From a checkpoint of a small transformer trained on Wikipedia: MLP 1024 SwiGLU.
Each number is 128 + 24 x the weight over its row's rms, rounded and kept within 0 to 255. Layers, rows and columns count from 0. Numbers have three digits each. The size before them is the row's rms in percent of the matrix's.

# layer 2 MLP gate, 1024x512, rms 0.0829, rows 1000-1023, columns 384-447
100:136123151095121136118119126152138135149108128117111153120112141110128155114118154128133116172150114148096118127067136114163151131112126146120143106148118164105106121163137134145120110116105117
088:089108098117108075121089168137129149101127101138137119125142086164111088091174114128129169107092109118135172092128144102118143139170134126121147069174101149169111148105080121150138143136146136
105:112160179131123112106134133138082108159134145155125116104131117128130150082145138152120154087094102146162188091157095147154081102090135108137112139159130118136138118138136207094143101143108131
100:098125116153102112112144137091126150097126146171120169111161109157117115099168124114134109131084127098115105115110118118156124076098102106136122136090130134130185185118131143131112146182149089
100:152150091120070128122132149139136136142109100113129096133107105115143117118147171154121148116153130123127144115135125165128147156134111135121100118109115120122175116171098181072137151089174169
103:124134116150154142134144133140112105112156165150144144064131171118121146126171162100138134137158108120132135121159129126104110156141145150100095118098155157071138155161086149130181125113126108
101:114134130156088170114180146078126131103144109141120158165117141172156059099145115118112160111144146126140141113139111102128121158168124127106126103134142172100130112131126121083149101116108121
101:105117119156143107159118122124100141140110133155129148151184129116109082121109125125142159144143123141109107123131117123118055145126112109151136126147179123122112103137103147141151172115162121
093:175171124063141148097129149127153083142144152094128109124145135135106137192100139112177139121153158105112118120134153160098157099119117150174118087140136139078179188107168103136137126136118117
101:106110112121170136148098142142145103155119126130101127129081142115141101096141133155166123128097124129118108122108156171147106124142141092128092135185162154127120124188163158147113105105131140
099:114129135111161134131114160145128118076115117159139164151123133160095135128121146118140147088122091148117083151165090094173125117144152146150149155118151115136133138092054125123090128148064173
096:122157087144112096121139191104128136085118118149124149158111135084106111143134121142116132149108130141172151128125148100133129155130135132093108135130105115141166125125145143144142085058150144
110:146138145096114131108131093124098104132100131135118117130132144067128141116069138134134145158118098128134129114126137102159094093140125150137137115095089149088142130136127152161134122146132144
101:141121116153148107145121150166119086086158096155087154143110138116119136128066151167164121107101134118144083150094150126158128093132140107125149143148132153050121161126124131167163162125087125
103:129146101114125138102132119111145125119161115153126119123171151103146112099140149116165056110111103092140102101192095123157107110112147110129141178143130077090113109102136157094140143115099122
105:103163136117143133098144168120144160109121114123105122097112096149111097084084125087118191167104128123111119111170148122132129120095129162120086090121122138135164122118162151157121140107189129
104:137093140127113122093104136152154148106146117145131100108115163090125162112112076146122095106115079144122150118147112113110084098124100109133133112128149080112104120160128133153135158141154093
099:117125144174113177167133138129109132133149123102081104126146119098153169162152144181139132141117168114129103091129117178118123161104119091143085132119117133113125138110172105120102118130125157
098:114148131158125133131085107132124148138122132130160198168147124095146109143180132118161160122095142117162108130121157188098116085123106111126097127119086135122112135187134140151103124141130060
097:109112129131090127133113157107156093085128124146132110112107137143104123159089107166103137163135136162160112136093119133128136160147120110131116079126165137142104137177119130098133167143158142
104:101117091113137159106114130088169148139098089108118143156124168153116120123163093140104128123189141098155115163146122101124116123155099135111150122128131117133106113153093193065103149109131116
096:098156154104126152124146138128138173124115125165149131115115131106114132167132122110137071135138119114130119125084118095123169110140079142113102155141121149103127162161153137148135159116149127
103:145084165147137114143101164133132100101141087149111107127153106098103118130160129158115125112101126107144107101124110150116130105176124148146137131119115132086151129086111162142155150142107166
095:110151088150137126088145093111161124104117131100121123114119122166110139125135155175093144121063107136159113106118126101141164155118160134135131133165162143092100106132107164085120127137118095
# layer 2 MLP up, 1024x512, rms 0.0815, rows 1000-1023, columns 384-447
103:150144131108150152145136118113110113126127139094090115099108108111116119119169123131191104114133114110159132117156171131068096146143143133118122147119100103153157120126135142127127124188147143
092:113118139063127119074125147130143148110114161115096103143111074119130103093127121152114169119142161125117120110121114141104121101155203143129099103163129101124112155134129142134114134137087137
111:117136129126129130105126114162125116110143091119116143114129114119134113188155123063139071135166133120127157158154118154113140128141138130139140143132113159110121121103104149117148145129137130
098:128095144090113105096116179124111143117113164112161114129165139117153118148148094128105148143105150097088077155125100110091160113089111123163156167117183113120153142110105144119130141145151105
098:147145150107155129145173154072165159129158056116145099088114117115152119164107129136129117106142148099158105140136158161144177116111125128127085134125164199118088167112164168108163084175133111
101:120127127135124142093099096167148164141111132136143076093098126126103139112122120149144121156073157140097105131168125123131146146142122144123134103126098138117109169116169150113139145144107122
090:125130110139164145137114138164092126129105148122142114137082136134148156096175178129119070193117097134110103132126104139142091123096143146081170154145130122123104152127145121161139179103120124
112:167152141134106116136178100109142097091100126084163126153152123172105130077146142095101140097159110105148159135139101149119139130125104119164146127120161127131071160164139112126137130156144145
092:139109125103051154128132177098162099120114136121133113133151126099104096130129123137150123126097121169131105130131119100125135111150134156146105089148109146131141147141142103106134139116147107
099:123143101164121151141103099096130089149112132105106117084127098152109088153153141094112134104105118144080131128141098113094145120161141106081130164135159109122142122130099109148105082156139163
093:156101139128160120119155110142105096121105091111148100120136120087110112129164133093146125094119139111087189100101151146106135181121166077130161111108104123073148102134170123140164135139104141
097:111135077142134124153128157144133135147120106126128154145106139137147066152154147149107119155115126150110181117166177140111100127124143097081128152124109171151116152130124102099140108118150121
111:126138125102142132133087145118123151096138108152102126106141149118150140125108154120167159144159129139161128111157102169084164176146166119145148137127105141075115150160132102138184131106136113
107:134110132125161153151124153096166157140111152134125080105118164135127127143117104159112136106116083099132129131117099135118130124091131153116150140104137140090161178140142163171139125174152146
095:141136119146127098123062154111146110146155147151087113095115146127099130140104137121175105110125137142106149129123168125118119093129126128096122140130099131149164177136107113122150122145168102
102:115101108125145166150176097114073105118152120142127151083100114159110121168118095149126161108107124160143116147144124149155148148132144122129117129175183134131159081126138071136125159121159118
092:110141132114132117124159138079169147135194106123124143146144116198129096141160145113120119101097154174107151124130152111174114145121145123148137119153163135118128099132118159137134108148147121
100:126102144149101127128131154115181102165131096123135122133125120151105105121140106145156130141150143149133091128133134159096145178168171137089134115129112145145145092077122160122125124102127122
102:106106132119128143154145125101117152081141136092193115089124112157120133164068095096169158145130136133158121141148121159130110142139169175106134160143122155126105151134130141118136129114092117
098:145123117108169148098116124115153136135156129123100116137105165140132114130194125149135133116115118119157142139107156146102136100108150141093153148151104136131153105124128144120103129115149099
101:122138149097130142158133108164099142120116177119169134126079091091145146118123151148103106115125125129127114121137142102121144072113114124154131105158107158109152161159125109128122130095113161
095:105110168122103117157163130137118145131129117119125101125141123111157143146118114153157136158134167145116119114135123106145117152111129103130154143136095083150106090104134151095130125134098147
105:130100089117100109124135108128106115152133118132117093087110127143126120134132149120125127136124129121123153107106122125108076154125137107115137128121117116165117129135126086143122135086093111
097:139112092172094096121115085128108160148093156158079140140123102137158152137110107108106110153148146148149145108115125140167142160129147090128112129143108112135132130127079120116174137161175130
# layer 2 MLP down (transposed), 1024x512, rms 0.0726, rows 1000-1023, columns 384-447
101:064093141090144116103095093173170088109102108169110127102137090104131141107106179140128101109168119145120154123090117106095154123112118181151103149117110140090079141098181108142131131148187107
096:105107127118137130129099122130151121102121119129139111113136126095108109071102122155146154151138121160111139122130100156111122148124096086120107120165142126131123141099138128134110122103109147
096:151111141107135140107101149133158149140099145090021116133147130134162157128091122142139111105107107128083102145154136094154110126146112136149114149154121162134103102142093139143100127148071117
097:150134142174087147128117093143108140137126201147120086106183117120134146101123189121116127149121151144100129158088125140101123131067153177115103147104143108131146131154138155148165095112133143
099:135052149151162185142135134092098084158136166110135130090141114145167127153129125146115104140139152101126094134162161116132123131133157130074133126150161128143096150118116093123140085122140136
098:082092144182133154126153119126146128189134138119149108123060150128098158127158142110146149120079153109123087127105130123145151173100146131124115094129118089137117163064101132081117114172100098
097:155127136122125175094111124121141113128108151129110140154163157097122135148130153115150105168143118129163134107132137116105119131124131093156176114143141115151090121114109150177121133090121157
102:120179147132150144169144120076111146126131151156122152167138132152152133184162118119136076116092158127119122119163159123134095112153147171153121094118082133106097138157104122103099149151055126
095:120092103134100103146167148114112155128116134110128143104137135136184149189110134122150184149104105106170122108146092098072133141140097150091171110097112110121075160131130139135169122107139107
102:139084109127119149123122107112144119123081125109141099110134106112169128127134076122121110102118149139094110099113127115105103094143111071111130139139140114176170121099122128140086129152091097
097:130120098120101161128141147095135163134094119121140172099120133116118144164107099139141138140169110110105159134130159126148132098128102111086091132170129121161144114122106153135117120149129123
093:130116096150121120103155112106134135128146124108086154137094135113105120130094162094111152163097132145119144124135129099116129098134183140100099145078154123074124167123094125172154099106146124
104:143124167149157156164149106140103147123108109132127090106134093087092131093137136148117115136116138147121106151125133128146086139109146100143111097160122120163123141123104160085100126093117148
100:169100153160126098115108125147140131114133121096080178115118110179106104128133180108127117105117097119154118146101128133146106128078117121104108139127135103163131132136119142131125106089141104
089:145114160122205155133195117151154139102147156132131114133161101120129120113183120083158087168110097113134146096150135157151120131156152108183158102155165141100074141154130118135122138098090091
089:156132104173118143115143126096113095135147131122121142122082139082118141158168123107159106115116113141125117136118090134143128106124134095143124146172139132111133095141120122113142138136097100
100:092146123157133168126097107105111138103116159117115150110155105122146161132143147161131173081151123105159131144116127103117133165113107122130147136194139114126156131106136190080102095094105137
100:158111207129123173146157119136153208159117088136134092175162112129107158111146144132080088172157097120096134158145153167147112095179124135165128142097141165124106127136132154143149130148115167
101:102113127116165095113133135118137126133158079140124113135142100170177100143107162150090161123163116134099092121126119154127155094159117082097127110106114113150111145097150147137139127155134132
101:145106102134133120139129122082128109144104153110102176114099089109118116083103121090124131093159119110132151137144127106121159102106109126151151143123111119096110094138137152133118132080137086
101:123085104193139136131106155114139127116180123143154157112206108139159105142113129155130080140133144126134120149142160152104177121107096148130130107128130136163093133118138119166125113110113132
096:079157114115143113152123130114089116123139125115161110142157138163113139163134158137161156115096108135072166152112080115125128194148118144094147141137145119150145153083097121124116149115087099
103:165121111121141140128161132144142093112158126102135146136137134140147158115109144123113151103163102149169142109137104153139145100084135117136105150137131133093082152115115137159141116142140128
101:143141168107166128096112161165114155117164143135120128119146103150160154128116068151122141080099079145134101142128138129132147107115122165160144138126090097140148125134166172129111115061128104